{
  "n_layer": 11,
  "d_model": 512,
  "n_head": 8,
  "n_kv_head": 8,
  "head_dim": 64,
  "d_mlp": 2560,
  "vocab_size": 26177,
  "activation": "swiglu",
  "norm": "rmsnorm",
  "norm_place": "pre",
  "norm_eps": 1e-05,
  "positions": "rope",
  "rope_base": 10000.0,
  "rope_fraction": 0.5,
  "qk_norm": false,
  "attn_scale": 0.125,
  "bias": "none",
  "tie_embeddings": false,
  "parallel_block": false,
  "init": "normal",
  "init_std_qkv": 0.0242,
  "init_std_o": 0.0,
  "init_std_up": 0.0242,
  "init_std_down": 0.0,
  "optimizer": "soap_variant",
  "lr": 0.00248,
  "lr_mult_up": 0.776,
  "beta1": 0.95,
  "beta2": 0.95,
  "lr_head": 0.00735,
  "grad_clip": 2.0,
  "warmup_steps": 200,
  "schedule": "wsd",
  "decay_fraction": 0.568,
  "decay_shape": "linear",
  "final_lr_fraction": 0.1,
  "batch_tokens": 262144,
  "seq_len": 1024,
  "doc_mask": true,
  "train_tokens": 905100000,
  "steps": 3453,
  "dataset": "wikipedia_en"
}
Each number is 50 + 15 x the weight over its row's rms, rounded and kept within 0 to 99. Layers, rows and columns count from 0. The size before them is the row's rms in percent of the matrix's.

# up: layer 4 MLP up, 2560x512, rms 0.0676, rows 1889-1897, columns 128-255
# down: layer 4 MLP down (transposed), 2560x512, rms 0.079, rows 1889-1896, columns 128-255
# gate: layer 4 MLP gate, 2560x512, rms 0.0681, rows 1890-1897, columns 128-255
up1889 103:48 32 41 65 19 80 50 61 44 48 45 56 43 49 50 57 61 47 55 75 66 61 42 21 64 36 77 58 86 45 57 66 60 42 51 55 73 64 13 48 52 37 67 57 55 47 25 86 52 53 37 23 45 63 63 47 50 32 00 75 78 58 62 68 37 53 57 68 56 37 52 63 65 77 42 69 75 86 48 53 48 34 21 46 63 32 50 54 57 28 30 52 73 21 60 46 38 53 66 51 51 46 64 40 43 41 35 55 51 51 63 49 34 43 63 62 54 64 47 50 30 54 57 30 63 51 41 55
down1889 097:59 48 74 73 44 65 40 52 24 57 42 47 31 37 52 64 39 54 55 49 47 60 28 55 69 68 69 42 33 74 40 74 33 44 36 49 43 65 51 42 90 28 55 38 58 38 27 44 53 44 64 70 51 59 21 39 51 72 63 23 43 86 29 39 34 38 47 60 31 85 34 65 49 64 42 66 64 79 51 53 65 38 53 58 32 61 29 60 59 79 38 73 48 49 42 61 55 29 60 52 87 58 59 64 58 34 76 59 39 54 35 69 55 57 52 56 52 51 56 77 50 40 43 30 81 76 44 61
gate1890 100:68 29 53 57 64 32 50 54 34 68 53 48 50 52 58 81 50 60 49 37 53 68 44 45 59 43 35 56 46 50 33 47 64 62 45 79 61 36 24 45 68 55 69 71 63 58 51 39 50 66 22 61 73 57 56 50 46 53 63 22 19 66 59 59 41 60 36 61 32 59 39 39 36 56 60 49 62 46 52 67 43 65 78 45 59 14 34 33 70 79 33 62 44 43 36 59 41 49 52 79 46 44 54 42 43 82 56 48 52 58 50 57 41 37 63 46 79 26 73 51 56 58 61 55 41 50 57 54
up1890 103:45 57 54 32 63 62 73 24 30 47 48 53 42 52 51 30 49 38 64 62 69 48 33 58 55 84 50 65 48 33 43 85 78 65 41 38 56 33 68 71 52 64 74 61 41 53 71 42 16 73 32 21 31 36 75 44 48 37 45 29 51 45 49 35 62 50 48 41 44 49 59 24 59 48 37 23 25 43 65 65 36 64 24 42 25 46 58 52 62 60 40 28 60 37 82 19 59 59 36 30 36 36 34 40 71 33 59 46 28 42 29 34 21 61 36 22 69 67 66 21 61 50 28 53 65 34 40 63
down1890 103:23 38 47 42 59 26 69 32 51 65 52 44 54 35 52 52 44 52 46 43 37 19 53 35 44 51 41 56 30 67 39 31 60 72 67 72 44 56 41 65 56 53 78 80 53 66 38 68 62 44 48 48 72 50 65 42 81 38 65 56 43 59 71 51 38 63 71 61 60 48 52 48 63 67 54 69 39 60 36 54 56 27 33 63 49 63 18 60 48 63 63 75 42 66 51 22 59 70 35 46 70 80 33 36 55 48 26 58 37 66 74 53 55 59 27 57 48 66 68 66 44 51 53 32 19 67 61 43
gate1891 095:55 73 30 30 62 38 63 52 48 58 18 71 58 57 54 72 54 56 45 59 36 58 38 27 41 58 48 45 68 50 42 49 69 36 41 65 69 21 47 58 57 56 74 54 56 29 46 39 38 62 45 62 94 76 50 51 55 44 52 54 39 52 56 57 22 68 54 23 35 70 36 54 56 55 60 24 49 61 66 45 75 54 87 57 59 22 37 49 61 36 51 75 47 46 61 37 38 36 65 58 53 60 47 63 44 52 13 58 18 54 49 49 58 52 56 30 40 52 46 31 35 62 75 57 67 37 20 58
up1891 104:60 71 32 32 61 37 83 72 37 46 49 51 43 50 61 25 48 41 44 48 36 35 32 54 54 46 44 48 46 27 59 60 32 25 61 38 41 51 44 44 28 34 50 61 57 59 36 89 39 28 63 63 36 76 44 45 51 63 49 56 93 57 54 37 53 79 33 33 59 20 65 38 29 09 68 44 64 08 62 66 58 55 44 62 30 27 54 34 32 53 60 59 53 48 54 46 60 68 55 56 46 36 46 55 48 62 61 05 49 46 47 31 29 51 55 46 69 46 64 35 43 68 74 66 65 58 51 49
down1891 099:54 59 45 59 45 49 49 30 38 34 36 60 40 29 61 42 64 61 40 56 56 61 56 64 37 76 34 42 40 34 52 64 21 68 40 60 50 67 59 53 64 87 53 59 59 61 43 38 58 54 69 47 54 69 41 38 40 45 58 38 56 39 53 24 17 22 47 56 41 39 57 50 75 53 52 55 45 62 43 32 41 62 27 40 46 46 70 38 58 73 59 61 50 59 37 19 48 42 18 89 41 51 33 64 43 29 48 41 55 53 66 56 67 73 59 46 60 63 61 58 33 42 48 38 93 60 64 43
gate1892 101:36 75 58 69 34 51 35 47 62 48 66 53 70 72 29 35 36 44 57 64 53 46 47 28 29 46 51 39 40 69 55 36 60 50 29 43 57 58 46 49 76 53 30 45 36 43 41 59 38 47 68 41 54 47 42 70 28 44 65 25 57 60 46 45 54 13 45 21 54 33 49 40 52 61 58 59 80 66 37 35 67 48 11 51 49 67 56 38 71 57 71 48 29 47 60 56 60 48 52 37 49 54 72 40 59 79 39 34 70 60 65 57 66 65 64 35 29 48 61 53 44 32 75 42 22 22 80 19
up1892 103:50 34 34 64 40 73 57 62 26 55 32 58 46 67 47 44 52 35 41 39 46 44 42 67 42 62 61 56 54 54 25 52 38 74 65 41 34 52 51 45 51 24 82 47 63 49 52 46 73 63 39 74 32 40 41 30 35 46 53 49 54 48 18 65 47 47 57 62 32 46 53 43 44 56 66 60 15 32 54 60 43 35 28 77 45 44 60 76 46 36 65 46 94 33 65 41 46 38 57 45 73 46 45 52 48 59 59 52 47 66 34 60 44 30 29 01 32 52 71 65 53 48 37 51 56 69 65 61
down1892 095:41 53 62 30 68 36 47 45 39 43 39 21 60 63 66 37 65 49 28 49 52 35 65 58 73 87 56 54 23 42 60 50 32 36 55 45 45 48 33 42 41 30 90 71 64 54 43 48 85 66 37 56 56 69 45 37 59 44 51 47 58 50 40 56 60 54 63 58 54 57 54 68 36 36 65 40 65 42 39 16 27 58 61 26 35 65 56 57 56 60 27 45 56 32 42 43 60 53 55 38 49 48 37 51 41 44 71 71 29 37 30 47 73 25 40 62 74 83 55 39 70 50 56 61 50 58 42 45
gate1893 093:67 62 66 18 56 50 44 35 63 52 27 71 51 66 34 33 74 30 55 49 69 63 42 24 60 50 23 57 63 32 67 62 49 44 55 52 63 55 61 19 38 71 66 84 48 47 33 40 33 32 45 31 72 56 38 34 47 40 67 37 35 80 50 53 30 52 18 45 40 41 37 49 57 67 55 47 63 75 49 25 41 46 47 59 74 67 52 45 68 49 73 58 57 53 33 36 58 53 46 56 64 47 45 53 37 43 56 55 48 83 42 80 64 64 37 41 33 59 57 41 36 33 31 34 41 55 50 44
up1893 093:49 25 65 58 62 33 80 36 49 48 48 37 57 65 44 26 54 51 31 31 46 35 68 27 44 50 59 58 53 60 52 53 59 51 33 44 52 21 46 54 63 50 42 57 33 55 55 36 48 55 58 65 39 75 36 23 23 63 50 50 39 37 66 80 56 50 30 33 28 59 53 57 74 67 38 46 28 52 49 61 68 46 35 52 45 46 38 79 49 52 37 46 55 50 78 39 61 62 45 54 53 58 41 98 48 44 43 55 76 81 33 48 26 65 72 50 58 46 29 38 48 41 52 48 66 42 39 73
down1893 089:67 29 63 68 20 50 41 47 63 66 38 53 64 78 19 75 35 28 49 73 39 66 41 52 30 21 52 32 64 78 65 28 33 39 49 59 65 33 31 64 66 20 53 40 40 44 47 37 55 34 36 65 65 31 61 60 37 58 43 22 48 52 36 50 62 66 38 35 33 66 35 34 60 85 35 73 74 48 59 49 66 43 17 49 68 25 61 74 30 67 54 64 51 59 34 26 50 77 22 41 57 62 24 46 36 32 27 40 57 43 49 23 41 64 58 56 59 47 23 67 48 71 49 56 40 46 60 61
gate1894 101:50 66 45 59 59 39 47 65 47 28 32 41 71 53 41 36 67 45 17 64 48 56 49 30 24 68 65 64 59 59 31 39 35 63 51 53 33 50 63 43 54 51 45 41 03 49 63 17 38 67 33 73 35 67 50 39 49 45 73 48 48 48 44 62 72 63 13 49 83 46 52 35 63 30 73 51 25 72 66 30 79 35 50 48 36 31 29 43 59 28 31 44 37 63 29 60 24 73 47 61 60 29 47 57 33 50 52 50 30 54 21 51 42 51 52 45 64 48 85 52 52 41 51 44 43 72 54 64
up1894 101:55 52 63 66 65 52 45 51 48 44 49 73 52 55 60 52 60 76 58 18 78 52 40 51 11 31 66 69 66 59 49 30 37 50 61 12 58 49 46 29 38 45 51 60 15 82 59 44 45 52 53 21 47 47 64 55 65 72 36 51 33 73 61 60 65 51 54 61 59 50 44 37 65 54 41 56 36 82 34 72 48 50 48 60 35 64 50 57 41 62 61 75 50 54 50 41 35 34 31 59 51 63 52 43 42 71 48 71 44 62 20 37 17 33 30 66 45 22 52 59 46 47 70 57 48 36 53 56
down1894 103:49 56 41 39 94 48 63 56 44 48 20 72 55 47 64 50 62 63 65 40 40 61 84 56 27 44 67 47 40 54 14 43 28 42 86 68 38 71 56 25 62 48 42 49 23 52 47 24 46 57 49 18 55 24 25 57 82 55 47 35 51 52 58 73 66 75 65 56 46 76 70 27 53 21 49 36 40 75 61 68 56 44 57 49 31 54 53 33 33 54 61 77 54 62 43 54 46 53 52 38 65 67 33 75 42 43 60 63 70 14 56 51 34 41 28 61 74 59 66 50 45 51 52 67 38 41 65 60
gate1895 098:58 45 26 66 51 35 40 43 44 53 19 10 85 52 54 58 52 48 64 57 66 64 52 64 40 63 57 43 46 62 60 56 46 41 25 41 62 46 15 28 25 52 60 37 77 70 70 24 56 18 39 42 44 72 75 41 57 56 37 44 78 76 58 68 48 44 58 67 46 48 50 46 61 37 53 43 52 48 67 47 39 77 59 60 51 60 55 61 30 30 39 56 58 64 56 69 64 47 50 51 70 67 33 37 42 48 46 21 60 25 58 85 49 82 56 41 71 63 33 37 70 57 30 49 72 63 47 54
up1895 101:74 18 61 50 59 63 62 52 39 44 40 50 38 24 26 61 44 56 25 45 57 41 66 95 73 99 50 53 61 95 65 49 74 52 57 42 47 46 59 43 51 91 51 16 79 45 41 53 21 39 43 64 37 36 47 64 50 74 16 53 45 77 58 38 58 31 36 78 43 44 50 53 60 64 76 51 71 63 65 53 38 45 39 45 33 62 37 49 68 58 17 34 38 57 49 74 49 66 36 58 33 64 47 39 71 42 62 44 50 46 47 45 37 28 49 44 59 74 34 51 55 24 78 76 59 31 56 52
down1895 101:52 67 68 49 55 70 28 28 44 42 28 62 48 39 45 46 51 65 17 62 72 39 60 47 33 51 48 52 49 40 44 47 49 48 20 29 43 53 41 58 43 44 47 36 54 39 45 28 66 44 81 61 29 67 48 38 56 33 44 39 41 46 40 27 50 80 45 42 72 86 55 50 64 44 58 31 50 34 72 73 39 63 60 52 46 61 91 55 79 46 34 77 57 59 28 64 50 71 11 75 40 39 33 36 25 00 78 49 63 48 38 37 51 68 42 56 47 54 46 61 57 45 57 63 59 28 67 43
gate1896 102:63 50 65 57 34 59 58 37 51 26 52 68 57 43 38 51 52 40 95 58 37 38 50 57 49 39 50 55 41 25 46 59 37 44 47 57 45 60 54 67 61 62 38 52 49 43 81 46 33 51 48 43 57 38 29 72 39 26 37 45 55 74 61 44 52 36 52 30 59 53 67 54 65 31 53 48 43 42 61 59 53 59 51 23 17 61 70 61 47 67 47 54 70 47 46 67 41 30 56 47 60 30 69 21 61 46 16 51 50 45 48 30 45 32 47 47 63 57 54 66 27 25 82 60 55 55 48 57
up1896 104:37 67 39 48 32 57 42 45 33 59 57 45 46 62 48 50 63 60 12 24 48 64 59 39 57 38 44 65 55 43 68 59 59 60 68 50 75 66 33 50 54 29 35 54 48 33 24 27 74 47 69 19 35 33 57 34 39 67 51 25 30 32 50 64 36 65 36 42 39 88 63 62 45 22 99 50 61 76 29 42 43 45 57 68 60 71 53 48 40 48 52 30 49 38 45 15 62 88 44 57 57 43 47 46 44 62 37 64 46 66 45 69 33 66 63 46 46 45 44 33 60 58 52 51 39 45 69 68
down1896 104:44 62 32 79 26 69 87 25 44 32 50 29 71 54 63 19 39 44 42 78 63 45 60 83 34 26 30 22 46 31 25 56 53 37 26 50 35 34 53 69 58 53 21 41 38 62 44 56 52 61 59 45 58 41 50 84 45 31 39 64 21 43 76 59 42 67 70 42 45 46 78 65 60 47 54 25 22 54 37 51 52 41 40 39 43 45 58 61 55 63 34 67 94 70 58 64 47 39 75 55 53 50 65 48 36 75 51 65 59 48 21 64 71 29 55 53 70 64 51 46 73 44 66 68 72 63 52 83
gate1897 100:37 41 46 31 61 68 28 89 20 60 73 67 31 69 54 22 50 39 58 38 59 76 45 50 34 38 31 39 41 38 44 74 50 53 39 49 63 16 40 53 48 61 32 44 78 46 65 61 57 61 60 47 38 46 67 35 30 56 41 58 56 56 47 26 48 56 27 58 35 50 99 54 61 53 86 55 48 73 51 66 53 46 57 36 68 47 60 48 24 79 54 49 60 50 55 65 38 55 62 38 77 52 65 57 73 43 50 63 56 45 35 83 48 61 69 65 68 45 55 56 49 49 35 34 61 25 58 41
up1897 097:41 14 74 59 44 49 32 55 58 58 35 36 24 42 49 24 67 39 39 44 45 45 71 43 37 77 31 72 33 69 54 51 52 37 48 35 46 51 57 43 69 51 54 70 36 43 55 63 56 50 64 47 44 38 41 52 46 37 60 78 78 59 45 64 41 19 59 46 60 52 45 73 40 73 63 46 69 53 59 39 24 34 51 46 55 63 29 54 40 41 36 37 28 38 52 67 64 42 50 66 72 46 45 44 47 60 73 61 60 52 66 52 46 55 51 39 48 57 24 39 39 35 59 41 47 59 58 49